From a checkpoint of a small transformer trained on Wikipedia.
Size: width 192, MLP 512 SwiGLU, vocabulary 1024, 6.48M parameters.
Each number is 500 + 50 x the weight over its row's rms, rounded and kept within 0 to 999. Layers, rows and columns count from 0. Numbers have three digits each. The size before them is the row's rms in percent of the matrix's.

# up: layer 6 MLP up, 512x192, rms 0.0579, rows 185-251, columns 64-127
# down: layer 6 MLP down (transposed), 512x192, rms 0.0581, rows 185-251, columns 64-127
# gate: layer 6 MLP gate, 512x192, rms 0.058, rows 186-251, columns 64-127
up185 093:546459482511511516513474512551555483533501515586459426504552547529612443499452523445464445468449473526532516451519497431423505588547425477420592494539618445451534471444451533440472546546514422
down185 099:581552489502499414461388468560514487528468532574469560500438455551618461468447486540461497475501529489440448494458415433462509542501435488481558480467561460486542496423556436499462542472470539
gate186 095:558546472527505581516476484523491399479557487565520485437497536456509423442463591498482597398495572468535561556481422530502522550532536612398593537425437411473508463523431436521504486608524564
up186 099:462407445468538481519454509499471573574477541446498548527450521542568595418548495494510466527623509556386601498550516582526531518529433532509518498513554481636504461523463431501532549493480486
down186 095:556531357484486465463486535539545479525440380478462514499543540505389483595470514539488504518472457503505447511520473473519507409542439495449498434565511526442493539447510558519546482557523508
gate187 102:448559508538547488512490459559504518432538431524464442457543420511458449520473543565477527549466423462479563445533503514427484491492533438392469489489481531442453472500489475558448493542473538
up187 102:490496458580501580520548396436535499597484496478462562481471464427501536535413523569497459476506543423342542504499523521579353445474575507504493527547490471487536516484502467494534560521583423
down187 100:548512536417470474536462555447495477479491416487548536476489619479489525519523602480562495508539483532550412548536513482543479561529489471586485520423473427583511549396559568494495382602464530
gate188 102:415443502427470510461473572518537404375537481407560502579461587471480457560382453547489461467417500424534587490548519458461525512466511501549565436502451470384543540575405518432457516499535420
up188 097:598499476563635444426508544412509517539571510541480477467480465584454529468546504529467521414457513585529478456555437496541547529608542504522580449460486562527544512485601473485562464494556496
down188 096:428437496452469444408466539520448457430533427446581510571452505461501428444439467497498460535413417421557521503511555477536492491501503403549490443456524509438524493517500557481548471526554410
gate189 095:497513467449532466488497444497548430499430545547468512438535558407519572446488447507476544463491539548522461454509523507518470518521503570659456469634513539468526523472467533510486519549499510
up189 092:594444512452563493523546497483377474536494518467534522512476551571589592527460394449483531543524502568568507460422500418485447506490496523555385445476418510540470522521472541602497473568469497
down189 097:484420542483555544427543545481539559502481516512517497570503440587450429503491573532462499477471501482404538551639589488575541576487386529459503593549574481571405467584538527410462591484533505
gate190 109:489491534483506487538529516511519445478525489461563369409427443448464537547443488534430484550463499571468408524536530438560506410403582458552537457418479547448483471473484538491467428500443545
up190 094:432472560584414417483517507418491528521415572507494494553518459619405405533475526506464461509522563468530552511423340455501539495530524438451423515511566440511498466482474552440535470509456552
down190 103:570550526531530513539544510559517485553498546427533439456383508517519501534550514534454412457499465450622441449548558499543501494435464470518633506463470494456547486456584554562495462498467456
gate191 105:507530489592440455629517608530457434589527472550603500525488460521511534575399530511455493481471567411498555534501440486425495545551512532522481550463465516479456534491432448512413447480574538
up191 096:488391513582511524550475516568519447549437412412510483605469547455546556580627498445441457472478533473541487512523511489524501530577482486415502535479521492383576476449512637523546482491541519
down191 097:553551441413550545470572484496568521530489480507571504517513480472449412457570449387449513569436517591538532546442464543459487562404442510461492401575492500528492449563547445506556530612516501
gate192 098:522530470554522498527636543491488484537437419443551517503542482510497620553529506467579499469474419525450515483501509506483472450536408460547495479512570581525450550569545483561542495522476415
up192 102:435538523508503448540425448519517589407491473492495567560425578546462495545507428461491497501459533479508525459546514553522518481462450497576476496526479505525523612377453409452514488487376550
down192 094:474485481551434491528483533427494448467512480473501456510532482469519595589563552412535472520536454456510531607505445365472529423438496529438514549559494431460525456500488481445514434387486495
gate193 102:536504426424495570506510445489453495359487442493434473528484583556374536457463555551503453458528496506546460511465486539468573478557496563494579481577480499516490513441462399521520469510493505
up193 108:479454550651529456486500555498502513535543469560448488428501428524418443515518494619463567499432616510468462486410538541593540568567489543453442528534518583439450515511509484472538551501479511
down193 102:583480504512434552385585487403443587463520487399496475480528568499528524412476506473507542573516399496427468446513469443504511424433627511531472538482515473484452505397519445518543488389499629
gate194 098:502530507567579526413473455538466627520542512442486530576454560466519558538545482472490445516498528460484487456511485485441502464593547462456631444548570444502594505515472483516491397566485448
up194 103:433505426510537500513474582520540579500557483548439533585483510480493496501440515479564350492564495508531531470490508420482512573476531494418467511521566472541442562544564440400520483426479504
down194 099:536512498549455502554499494428504432411476493499534415490567505528580485513472538472527547538544502495475498528457508528437557454460502508600455506530443489487479386493502540574491482476550525
gate195 101:448528523501506440433513471462482550581438531435487440600533506548588485487477516431420514477553513488546491572491494502475562599524455569502614533507456536480473608452542551462555550514428566
up195 096:519490515446466510559507460495409442404467549506539550582473493500526526554479482455495473397443485440456490539574396444491550486504465534540562532475536508515508526433522529449503495458522430
down195 100:529529510408535557556500506527439466459516446497464577496499541521440538503527475576605459506518470494537419432434524458588468489540542474531454481485506484514496448425585465517473468500514437
gate196 105:489491545518498534496438477519490531465532507473425487471552549484550539392560569638422430457505561521433581529503524538466498625454567579524522434455510503490501501440422411478498460497599460
up196 109:558634420474517435540587494536462553499560504464540534576525544419453473495468443548476532446418450535501471528477505457492581475580455526522446472477515478509596575452512536574505542519620563
down196 103:564574525455510524491438615554424596421421463471455464541528534505504469561532521484558542520447504476355444421607488463513461492446440525474469557447504489527450559488506546504531502480493472
gate197 103:547560535538568476496520482533479531480505451454539466512496571499422443504476430468480463580551473453429465587481455529535577442533550424453468487452383522402496573589446472484561438473401534
up197 097:424530380429477495519501491601596450478452537391505440500437540436464529566533482470540489533420525447464560558507485442558529430520473548496460551521490495465412487614579510541539414483445453
down197 099:471482536457453501575532469492434559554540516499383473452507465467461564496451481491557407532475512445523491461469521470460478477473487465552416525567556490494428432533550545465549540514549488
gate198 092:545469456469505486465486462500473480511551503474590564560431537361485484558559562519523444433409543594564437471563440479554609466519511462526508432571454498477487528530491503484509500485479545
up198 100:447556589584524491484496435549503417525534514503550454516551586589454568410468532476397500483527442490496478544442491510561565436395480612517488540505479431419455501536548508564494565451491565
down198 096:566517494538425527511465545515438463513468535507415501410544475521532476471544535555532571541418534505554563438516573460499390519578591517460512509511446581561503488546515488426556385471488498
gate199 096:463494446512469406586494496563522563473400527471545481559496464505612573507479442487423438457471516518472536491375531491522532523581437551535565539499519577605521504545510569570610550534538537
up199 095:532457569509514517497557542501602487517475525468496516471514506442460431431634582477508594521566446487555458518568498517497505468469520434517569513516519395473452546483447554522361460577519516
down199 093:461505448444557534513602470510476521500626416521545470544443592600592499498526446519485412461500514479426421509525459466584544445492519448553526570462427621577505532565524591459527522517509507
gate200 099:583392466429472549479456529498472516575528542523582458545488488548511538455495461493598448561551550536381470392432543577541533500474481619515498522541518493474586534523463443532502502473432478
up200 106:461449537479500498571503466531429512472419456408455446509557568521507528537479504429551440443474572484462454602483463516512661643548458522471540515507481448524504501639566527508572525539475471
down200 097:509629478597519445562556561565519445429500505526427490476488425558508451552483505526470458512474476450644517514472501505462581436457466475517565462399425478479498468492423472444502566465496543
gate201 092:510473479527554577578510514528540438529551551530437498491447529546584420546536451497461451509583481422494511561520526534409445533632453457410496444445533465438464481486487517549395480448480479
up201 092:477545458494451501532566603617460409464493411418517505521498516457549497510541566425382550463482441571556512557478492419536556582518451451443573447518524542457545516536509463562527505522496438
down201 093:500552466462538514611484489520520458511590487485477515485569541452513449486581539452377531535463493467443595478462432412519505511537495498539477471502469508415531501589491465488615562553535459
gate202 095:481369505398488497495462475562427440493542498510604524474565514527495500575482398574399472475584492452458511505525587506572554418560462536529519481526500529483480526515573451486454520515511498
up202 097:580497466560592499522468511450437529476488537383512513369455437510595484546446455506500468544442509515469464418462543505511478489460610611501504442524381424546445559500560471537522503528531408
down202 091:443509535495556503523544518467509540472475436474496525478544595533378534488526491430513518540523511520526456566505418563429440432530438467512475538483526591452522401418449500472504501374485569
gate203 103:450603496511514464457522514507568496549613511555464508486536456396475539365455554426556519530570503479546440556524505521459544505482481660554487588511424490547518476508455475518473486558542555
up203 101:419459454530512451459417563503550575428461424534500530488451503529425473480506502399552558501583576498594581376466548454542541509498510528451520435458575451521433581506495491506492617480438578
down203 103:466476484513375543553484488463567440384484507526580464473433576541533503490461479464504548604503428412378540609509462503510436516562489563533542571456549455494486526518519458535480420503387540
gate204 105:483489533492375525536474518538645540557488474418537484480533522445484470479526441514466481469420554459458369507527530563576478575618468417544506522519472507414547541515489518471383495438508478
up204 104:576558536471453512341533527476563663516511542524537503551511468435461471531461586475496563481413492466592499494557398442494506487523393467479550429473514505457455473563453433498469441504526496
down204 097:414443490551546428444415424526609505565489464494461466519517515477469508591468500524489459414511436495461508470567477549454450473523533425577486614523456557525537468559498537521498502567457463
gate205 108:479578522496460562509442493502606539506485501507493523528479494527501555566514461554519556592584554538453567454415483474577524564458577531452478504478516408488430475546444473488578535559417480
up205 106:556441485513480498461480491439533481552460578512508504574492504456532493555477595477530472408524531459418516436560542443508538509374468464524508630429501475492492406516575580459546548451477417
down205 097:482548479496542519503491382529529402499496548457448489486542504493459430501472546469553527595464386514499505480433505462516435534550608457484488462481566530500519524541460466563480514510495468
gate206 104:480583478514446423397492480518539527490426467553487465374498453448468465545448502514532547501500580604512478463595418375545521469458527527483458444493458446404376443547417540503492539529526487
up206 098:509492526512529536483511426477594576404477471531401433522503530489392471523593527535538546596603470522505504472459467530471550545513429447424476494511479449530622502456623360477529439529484548
down206 102:579583558522538535515459525554439421523487512532494490533492416528477541564531604621459453409417482458496601483488455466464461380457452500497500568602420467424518519530533572510531524451494512
gate207 105:540464474504516557574442511439595549435550492410458505486517465418528480475407518528474458529490524509510565495510504409494452458467508498492418510498553511443603548540528556521445528510508504
up207 102:452431459521434405554465558432441480518566512464497461557477429447419496530427479537518539467532446532450485431505424499592440466457516509506522580486449490514506451433500481435466477452489523
down207 102:505549487477544557470545477545448488521485544529436421482561547525498460524482436467529498438541533508526538457430518537479468465508533473481506481550590449472545424542498393589560542572496522
gate208 104:430498536541530474452565562515474554591424453473438512538522528504474523447484505454537480536482489483597482491516538558517412518562532517594546638531535438353557500535340480564546511537451527
up208 104:547539581519533522530536529450543556541535486473537494617448422471549465451572443558485502519524445397451495551477492568451460467454485535487469485418502473468523407489383483527489539496537517
down208 101:539600496546535491547566561480467504536554494542419573525505522562549454492527493489533504570443507498461603581500525519493395489579657550559419487477529460458420556521427454473516500422502568
gate209 107:579451482464510547402470529433445554532540645505472563479466524436520560559456601416538657430481497495531551626441498492478461476475440584573504442542480467453489570441493504551523455468488449
up209 104:498460500446553498514534493433548481557491528449514475508597436630482455450523451475446451510470528567479475521535468651486506357486499542463461601394579529462521560495594408465528520525362495
down209 108:473487459435562511422453495476583483553542577576508523495504539534455552546526557457524638392367496523514481550504506604527472477451496558490552496493508502491517570401528510530552517540491461
gate210 099:465481508526606570426554474455536462528460453504549490595466483537497469528522567443389493427506483551486435473481602447514539517583450437521575511485486520479525535598337642587377591450504438
up210 097:545577489355539453463414483465426439520521543627426566498544418559496536461469489569485462566485418529533537496513597410536462460519470535514516445568392479491497489528548462371549504562475449
down210 101:557519619466496490440577556515466633559489488484495555594563574521481526519531466471561509480430493484510426530492489466494526526430548535526469499440547495420606520431457473523581561389513509
gate211 106:519504441463479532480452478609444573516526492444430482465572511521362396526427570527540406568472478384532545462526527464470436501475534549567468488541411634450381510539492425480500563525515578
up211 103:489441460486602510548577428486488528570521556530506473523465364499486543387518506483494467544541452469425572453479474568407537487438571512501482486481459518561443509556575486505565455452473502
down211 104:562563565469453502524487506427500517499511520546568554559520430527526614494517577514443543510536459599462422547482528503545590533565405407380473487484486441513570520485451480465564485530445399
gate212 105:515456499493496536469465561566473505491593501441501442566536477520465552511514580556491506483562545510526478500559513534499492459586521593554513434517464519551447494565459402451603476425571563
up212 108:500501538567444536460449480520514421407490429473445512426493579497457561522507502538567529488467476383592444525513450440580480344486436520475480529532590484456517470549437540596466411488524556
down212 099:441517478389507561549524496480582482571534447454483533510592396459533523482541596472474524545468464503385529479555555473526421627500549494460445441454574515496493584453450512506543423531438532
gate213 103:537499519471504574459528490584523440485482495557533557460510574524522490510446442465517543463573525506412509491505489496553543485462482538503481527493458429479500491482542519403553513496456469
up213 097:492518472514396562530488482520434509443502536559513533501470524539612493504525492542511504582551523557436459476482515564509506563482491502458473458510441569487536372516523519491476497449513495
down213 099:446527496457472488534392487519470425497528544542472391513465428470479565533552483464568482492408538496583491508459499527468536480520483472545464476495526460481531452571505504596532455546566542
gate214 103:572525517496554476540517499455507497528556469459518555568542500435418600494467410537419497475525444530552488539453572474490448476523464572550522488528444551472634591468431507416481507511524536
up214 100:560534506575535532523500455583486492531533521495464507501512541518512512470450479528466533440481487447532452511597484560445522601420550539489601513505568524601430419501470498510531435458567555
down214 104:455551458517551501442507490527490409541515490451535571521549500424446499444484473532473512483455483498644444474519499518550508514465573500620593576534525588534534568459467451450545592480506550
gate215 101:427481483416505428512477515518542442436462527533509536528439456474450395477458552498562455443437528528537565517470446513556546573524465476591502469521583581533429530517437494590490567501505519
up215 098:434543530399462587574520457485425492442444502490476525496512459558505541480491562488487535494480492449527504489441511609468563452568453529509544424489456564426422605484450621449508500534442491
down215 099:504529525504468599524601512438420506569421423513490530427514505418500625543525427427541461575578463468493451481499571497498502442444539514362519550482422433545452488431585554476548512576507484
gate216 103:491581410491515479568368494544493549472408382489470440460414421389544529515525529512493546530422491571496462505583523562512577547413620482421517523424504502485565483465461561519567506484540520
up216 091:524519460555506538625542511445558525549446525515539518569525467541480519471509475458545548455522514523522542458446461553459514497371526413526522513556579515531575438509484503424514544505570501
down216 099:521588470474531439586420444530586517414424410484509501451447501468565464559514541488503471478430473487447508539534529533465537550491476570547550570416573416479555499497474495498446551522585540
gate217 105:430488613483527439377492503500483499408509571461574518495501490453502553413478525489428499454431500504546491486505513528460482539459523523580472488466531523553367536460498463502524405470537449
up217 106:438403580527468492460614453485538513504487527466558527486560427494559557520512491594497510437415487449528514587535519478493487615511481522494481481417526547514587479544530476569470496503504493
down217 105:544533471529595449470554537542449561608463484547449408495418431529476602564527483551605469405416475518574489560467466485485566470471483508517553569474650438472483470540462513503497435551523553
gate218 104:547433512540509494492504494517546595609485437411494516515558505516541549551531438521452434538476620554512543490488456536561466626451492485547560549511535471439417440492621472484505472510494520
up218 093:562589502577515525553504500530589512528562571576517520570506494494507490484405498420420444503413470535539486502556469446501525514543492568578466498533489531475434463483573490548547527394473553
down218 104:544488534387520409477451469507535565432618508419482591555501548428570550517529500471411416455467527562549468470601549505555494555466526466501484555496562508488379457499586446531516553438426560
gate219 109:443506531472537561503410634458450474421496488411484473467491457578517483528483520434419602489554535451595571489471413455541539502527435492436517593524473472466456472511528468541478537455556556
up219 109:542592522526523558508454442545536443554543527434515437515536575481501487538554492430554558471531609463586519454545468492462491402480575532486442517416528491476414576529439482551499555479511486
down219 108:502513507467481502584424580519512545601529491502503603491523426528561475440567503494418497486406498460487581469473479483549536530470525478562472497502476442485512504591500465543371503525481457
gate220 094:552553435416524505475509479537539566489564501505538513549526421494406453407461518464504585468562470524556462431432450499525404449544547476466534570424416499509537406592548548535539621447515453
up220 097:484479503465472518502555544526504432525538523541564525474479524466517530482449491459465442499522555509557580483416412477500444407458466409535423646504568503438394433538469578406534502459484433
down220 098:558410501484521519606573490473507477535477549499487513498532429525437441461441538514548530375580462461439443442510425417545458468557519528435487502456536513453510495479520539537575618428546481
gate221 107:563470520539535609520513500569517574466436489440455540439562471530591473456507484506435491475437472525629460512491434474482577413542619460546480531538549489498463531611456504490548511556522517
up221 109:398553508518593503414454443524589483555480458614577478420460480542644556482499622587538472520512550500486529441541489428503475526469473569531553427406555446508526453477488592538554485507556498
down221 119:427468483505411432490559490470503502630519554447536502552450504545430617490462477539531524458566419528514474466544479555472473492438504497471444541516529521496496436445511488574443494333426457
gate222 099:564610458547553570481482569483543477507479456451490552500472485603476558461529445527455436525578565477569478509483565475488499521500604491518561538483513369545478529492459618459485444554579510
up222 107:483517407461383481573549552522453521456529498494500511480452538462465444470473457508530426457496508442474549434515546560582532511537558503588491507468502480495572537537503486453446464569516493
down222 103:391543535455418467504393527477476488447537455534440383536426481587505484531497501520442485477502496483411561466532485556452507536550507531479495450487466460492547476527478520448556501529494365
gate223 101:509461420534507460437444481427513452461436561464532487490577515368511504458521492540465602510562419594522546455468464564419470496517484548507442465457491433496516563525470443510495556543473517
up223 109:533462491587559507523532503601494575538528542535453530458472491553497548506521554543492442535483513520477526482570537501494468564519567480515620494431457494593511496521548504478473471576605516
down223 106:466493505484497549609550508480422544551469467453463548446486475500559521506549539549527529481505460543469554402569521481506457588513596472560536458475507558469486501524545496489556459444521530
gate224 099:419484506469452499506502520541514469470530558514483600396460527457489553595524499507483470433557534486567503469544584488488446478464525486561546520638601427517499377589473447570537494467435464
up224 100:653527527601439452525612474578421596514460494446491515492443478413539542602563409469443541456420557520422456531375474507547435530532518437542514536477436491480471613574512501508510567602529463
down224 096:522546542538507530446533546501553455454527586515492499515563439554487508514516463462506452555536463481581537505592567475418454439488609549601522478508493515477508470498455548572602525425472490
gate225 100:471523529472545561359489600459463456492555497407482445509448520446441415499529488486482506559535447520464525506584553514576560514521493446474550459513565436407592487540430518512467561500467498
up225 100:515482475546498472505563478541517419521403439488410489517525480481503443471581428541468497517503531486648603441472475502540530574501503500589500572469557501439449455521590502559509556564523422
down225 100:544543384426574464497614462637469465471562549597529489400488469518511524497507494564481458506489484480536435458517453385509418498547581581566530495550473463442409507513441519447485523469515511
gate226 102:550491525442551501570476546525551673464467517506537486510537336494521509555484553467475562440473459480428456469473576469445552520415512586457510522539543523536488533397480555448476401516464450
up226 104:549490503475565509450559473468538440427450482502492515479512514603438461506465385477587537512481483523439472533525471456527481463589448534526431502493512517609463498513474452529536458514471482
down226 097:582495555562467477595583536533571500528483434516461559404499481587478583461425512455436496443481521484611500480484479535422500468460544430503512437445465471496591509457546543470566470566503514
gate227 105:529429484487507500520476445451499536490578524418405481462497463486462562477550493487486467450611529502501568500500536522426494489547539470550409427577463488461503625497407589595463428415530561
up227 107:461526558502391531421507437476573519468589559500496575481470490440464552490444487523525470474588467497465493454475479489512518541483532580437498472486483637456439523521420459516524456508440519
down227 113:414458466445544478484514500507520525465587505474498465475537504456525464468505457419518536494488496495380525488467398467465397521533511621557450516541480463429564488510446475487532516449561439
gate228 097:466579587433552585487582458495605487538559497505475512570478521432478546436502403488456489493528614489596477569446481452576557600531518501421496474376496506430412498563597572482492494528482564
up228 105:551479458405485504616560470595464491561496512463452573573417553498424588499532348519564538512425540457423516500547529487442509532526425403435551518431523512464525519491663440512511547460463482
down228 104:481507495497440460562488497580462461531544608441527443564527512470521521559457459589571513564533465521390474455507455464486456462470468497515500570479447491486563457427455498551565558484583518
gate229 094:453492491549535502516513470474499478531568465465448575466528408473545541471505480514459461490558512546579568465508446530464564476500588571462561488491548458396513481462515436484521504507499478
up229 099:499510520502436509400530499478547481407502497516526521488403417472494453483486468554461487464462454490345474568443631468431597484479373432558505468475422549602451577500547547545489494472444460
down229 096:515423509508524490524469487471562489545526547520434560497486516529510456439501370492451527523539511533551489551511541483476513424582484522410586545378582520358506471526426492527438535521434528
gate230 099:556463573502593480490425497488526491482551441472571512493559514530529437526458479453429570379464375412557534502456438509446527481504502569509441456465611504510470498500540591512471482421475603
up230 095:439493490482612559467451447516525494530475456495441522540541486453577447518438562575517548466388540498453554507521448549405538524530448577503551537465464502449531479519468511462519545511471462
down230 104:482535547498533489539470502496487537507505495515393488491552454451458454440443440517460508521518473571479432511508494581483499516476466495438537575429556584481494486570553497567459432495575521
gate231 096:511427439481427509550534490430481413496392529489408429475411466430366550534524484488442512487497450398495459487563544491492543614579391417507409509533424571472518442487552542570582471496431537
up231 096:509509429475519503524434529447516546508463360488575510579575451530568474517492531523445491511447495531374479500457545566471440508475529504440508472428502418486632587432509441505516558465511464
down231 095:497497503414569559485551544495462462441548516470475490443398560468370559469476411480509401510562411460542467466474489517542558554545414475555489478502505537404457454427468579480542525449441524
gate232 105:457426472414558503548538511445449542430517477536579460485460603436479572485507458494421528402493442431470452506550527462527465501480498557484578488525591541449493537462436465533411563372541491
up232 107:477534523574546456520529529487448589490552487531424596517580526445505425479496475501460542497496545568542600419523479455569502535519613418481482585486469378561484532502471551509556463502476572
down232 106:451456490449599530597452559442448511458483491593562479565544524438563443495466464501461543428493490396410478437481460547622450488514503460562593556527556588441571459484475415569444494451494528
gate233 100:531580507579530462501436530539481517487478461506559495462435426532475477523412507478470470484454434578569581506518561521505460491460601627611467510480553513477392591529563459557598478583468451
up233 100:484463590449556474542476436416551462461506594536539475415455586527471472549515523387546506521415480537518498436471455470507455445566533531536518452512486476471517460511453572463539555586502500
down233 098:430526529446480462576534494447475461505505396563466489495530559578457564590567429521525491501503464455511553465528526465415426496465476412443465470429446419512506464461466576495611599474528566
gate234 103:562508552532539527520454492547461450445532544522515506471527518485538529520501434466478525548579463498493469500579504436559626556509567495478564447476496567448484502476440571382527381533490434
up234 106:529526499463557519452452438559508518587488582469432380477494440538444465575449459602417601536519443511516459431524490518472459562521510499577537429520505530463482519508574455518498581461521502
down234 098:464429535493499466494529617457469550445497545558534545596584430394530516586465597496531490532455575510390495555515493482535496426508609534423524553439517602515520582507538472466618448535530457
gate235 090:466454537489536474526427497474592524524406539609542547523529499514488446405493524474492510416446568486442470522426439484507531481403524495580451581578481497502568492562530490455495425417513522
up235 096:533499512428443581418514464554517479528395525594490510543521548526495424483507478534514406451555592435491497523528478551515453462432523471551500478441540522450414399419583591512428561439483572
down235 091:522510571527518504553578486515471538470565508503519571480461490510521579497526536422497503457498470447597478422467554582530469504531523488470422474529415503419604539531517498537515378500525459
gate236 104:498442516438466451539482534510439468433496658560539476519530464470489460471520488530406407510493423572472498524489597421468513499497480499580504540502438573546502466499564493530467410476563378
up236 098:503523495457457528489507478506508460483506557506516516436473537460443473435635553479558475435443491496526456586483512469519452442552510453602430535486465475545519393478516572643494498470490455
down236 103:512457515492546439498509493523554548443578450510464480653520510600455458431551456465496468520445551536446435483543504431463434420535530540423518532454444444568486436515445458543603499423534522
gate237 101:569477592490559410454445510512502493472498541510446499300561490519456490531554480511543590460575477525563437509460452538573443571549563432531454517448546501484544514502535524503491448586582579
up237 101:490537485461600549512494522509583519507461467402539450582390529526527436533545437491481509562512518540435499514490494633525507527488522429515390522557485459487437515427476362561461557463522478
down237 089:516450530511446480479531538528468421502444583644492447453493537521542462511510515507454453446552547450512459478517662405425501494441462551512586533547538581533517575451563621488486538482508546
gate238 097:530521502498541574456494452536569440394495507488547537457563541528520617478502445527544468499446633445581514446535455431475452510446571482490480549471451404410578442552572482522512470569563450
up238 101:431494353499497513515541570483474467403579474507499543523548480515532496474368531502450510443471544542422603487515465574488544559587480384490456424539519560448560592514545453524472525564551518
down238 101:519432532474364518472476504458440535416495421467487496529515453453435470466422524556522526474523486574524508459479451495499599465522586441488504545525425554476485549504460493513571469442543426
gate239 094:534471484491509480526519559545452417504544454558534525515455487562538551373497416414547570447399480541592466482450546502501489563507490414426491511628519426532446514592454545471429508497538480
up239 098:459563408523481484449468467577548500528434482503524478484486431522467455527443510467568557541548470590485567426464571534647552542562521528457551397557562492518544490410520606495516468501434505
down239 093:544476525524582518460576574541466467551531517559472479562397565465537499486540466374512518513429446403558504481464446444403525505415492425487513529512501474456548439537490410528494554522512470
gate240 105:561449547523477457493475483474508484543491443534488436426532427522519529477491444521530606415548571451486504435568467523525547575475516502510499535600446449517666423434505603455539385477508523
up240 099:618494404524441554477560447468531561474506496525523544441532640494563555462539516515530464434463542515486516415455539495618488481471553519487538499523510568540473455503467398572506528518454484
down240 098:527541535440475376509562516521396585529550507558479530543558542513542431429474555477495526492441335499433551570519454523534433556473523525529461465489471489508470503446448545497483485522568528
gate241 113:511581478557559437563586527530531513470398526476517437566526455534552477494538582587491496548525465408505383536531474540495416527538548549491454474567577498494512516526504577514456455496498505
up241 119:492522533473488508498518530456454572463511450488542581514588454421515456483494582504555456416507461464457489496531417500432462545533464599501541487539550533598521577585531475537442443466534594
down241 111:409435539568506558467510462454478482527477533503577529548466526373581437483557525447471518587629436490416551545499530545554428520458541468439403500400566478538490577443515533518404440545572472
gate242 104:540528496449461574524506548520490590505419572620466492538449501536468458504540521443439525567481570465388427432566534526544467474516415578472466512603460573489499480504488501593462458449475528
up242 100:434504401575531475521618537442499478480505514456460501480549544526528534476514499586419473415532491548434476542468483571422528451606467481495541515519504456535430500543444524561460529530560501
down242 107:544526539544451530503543425534482536456440542583510459526471530459510495437427400541484486539519552510432435519476595502503468537468443527551477524542547519508507500537586473556529470494460489
gate243 101:545507485538518472536478493378467526467468495555546531580523436553515401560501556375502515522600553485522562537568557453458474422529583531489465548489600481491513515539575464552538549566487447
up243 100:492506473474451528552514481512459629506540475446601516465520516556584474477467564491494557489591577534482417547429482502529442507490510508518470445443609502529442559494490524569420528554503442
down243 099:505540489407462442461546558582551416480525533462490490436520449383430506548514522605463454423379506519513438521603406488572514480565474423587453492513464445547509461475529495530470542528494487
gate244 098:461520376564552506506479569589463554447462487532538516465408543436492413526546559489569493511397469490546541471618478464444553668435538548550577512587580570540509431526513597505604434462549502
up244 085:539492588486509489479517533392513549536559612527521479563454447557542526483511429437516468434510482541466511415532550573538547494531504480430445540490500458519456604532550430436402531551473474
down244 097:501544459505582511459461582523508514431488532576530406484473578450524354536582489464545516427448471478368497477577504471560606607422505520517597477586593575544431451553519518555488415519503490
gate245 105:471459481450458556526562518453514524438487519514514424488587540523520490508534565540577543561369547597493455509411556476429450511551607478549492487483590547530436469513398458522454450380475456
up245 090:582579483414520506560544509566566525467557469534472427503577522394451517440354527513565459519412454531482436525517401494504527579590516448511473436464520526545437506436465525468476442465453562
down245 097:563493524441556500528481525511484504501484484425472538542455592487464473430468457490524436441549508474508518568533594542536555564479381459418485530539485446521532466511558456525516455667536589
gate246 110:472458530506476589564543484498451450390517514486601491547475473442450395544555513404490539513497419475465490493514543516467515471485534526531445523504551524621538608519503523485509482466506477
up246 106:555513477533566522555602435584498553537471447485426458492563491529539576452466545449456523563475483505525555534446547605591499534433562558534518504493443493505479408555489418506453551477492506
down246 107:487514432621470394444467536498533491529511471449443369494562525584470527494504500588425444529482508612478521525553487430407523390519490396597482515475605556400540493503454508387590464508557437
gate247 088:472484583565502450498507509509485396504475509492542420520507503565409537603489519472471496527482555496552467499458524658511440534516464337533533511494502514454500408453488545417542517571533487
up247 095:432514446524550446471473456511445388464532484453603421460515505521428463576482444517543444500404447492482333471545511531524492545518518373582584489577539477507509452509478515519505516630492452
down247 091:579484539493530501539500525488526585485529518430477547476450484477501571459608443502491499503610515508427547510428518391446511411476492639448442465477445525508461565560458473491510425418563494
gate248 107:520489458505517541474559481465521583563496466442510410568574436449489511450493543493529499476430569455501500498583450509507544452535491521558514537502544493462458576564529421541480424488537505
up248 103:482547478531507506501603489552532616521452453492462413489581408529448529452479498500510487527449471483503537512424399484415436482468466475504504472544530559511535509463632590470509536480558528
down248 101:451544559593385490575512552500417473548456549554528513412404596535481483532592527451540507506591438620462472493406575513500440419524524501517561467494443585527501483431494651458545592493457481
gate249 153:451487465550456524549545524466461599461502562386574498570453449510471509601417405482449542473456557474561453477507517574525479533475557542432514481584515594458580370504501488499494434581489548
up249 199:435557496555519528514547484511525560434514575441564521527498466553485550597385475477475484472477487447552503452496518566500506514479591506442480447588484570535544432471455474539513455603536542
down249 182:433560533500482556463503511454596543397524538477468515510444486528496514488412541416445487513573506501491498511469467552519568500497470488447523460515484553471530498475464485584610427552510556
gate250 095:493467485450517466440455520518480478511521470463632589590581569455570515475449555524556567540493527483502511497599423531527557508428616568482410527455465498532559544506506467447551437463455415
up250 100:477434491508501516494486544568596574492491552521474451571546421493578509538418489564494540456530529555481431453565507493528488479475570497504460532465458532411471526438472559423416539529524592
down250 102:556502507403468495502530415464447473506540464423446502524496592426510511465511541431511519585596455446581430484539561448426511436527402467555562520498532515479538342433601524542556434442416554
gate251 098:472488392515505531568501439506567523516377367451469536444475461513479530423539507461501491497518424490558564600534509540513377493540513497475485476523489448458576516487511531522506524470446527
up251 103:589528505499472507476464461427460497597548486505507512567496440547569592503555513524564496497534517546583445513426506529486503436518540550594489408510479536485435475559439530596526621546583500
down251 102:544591436472552484477571687552491409548500545485462527590561432492466539523506475565538408491489573479553494524435544536504561442459486456483483478533523511431572565507523515542448580493520475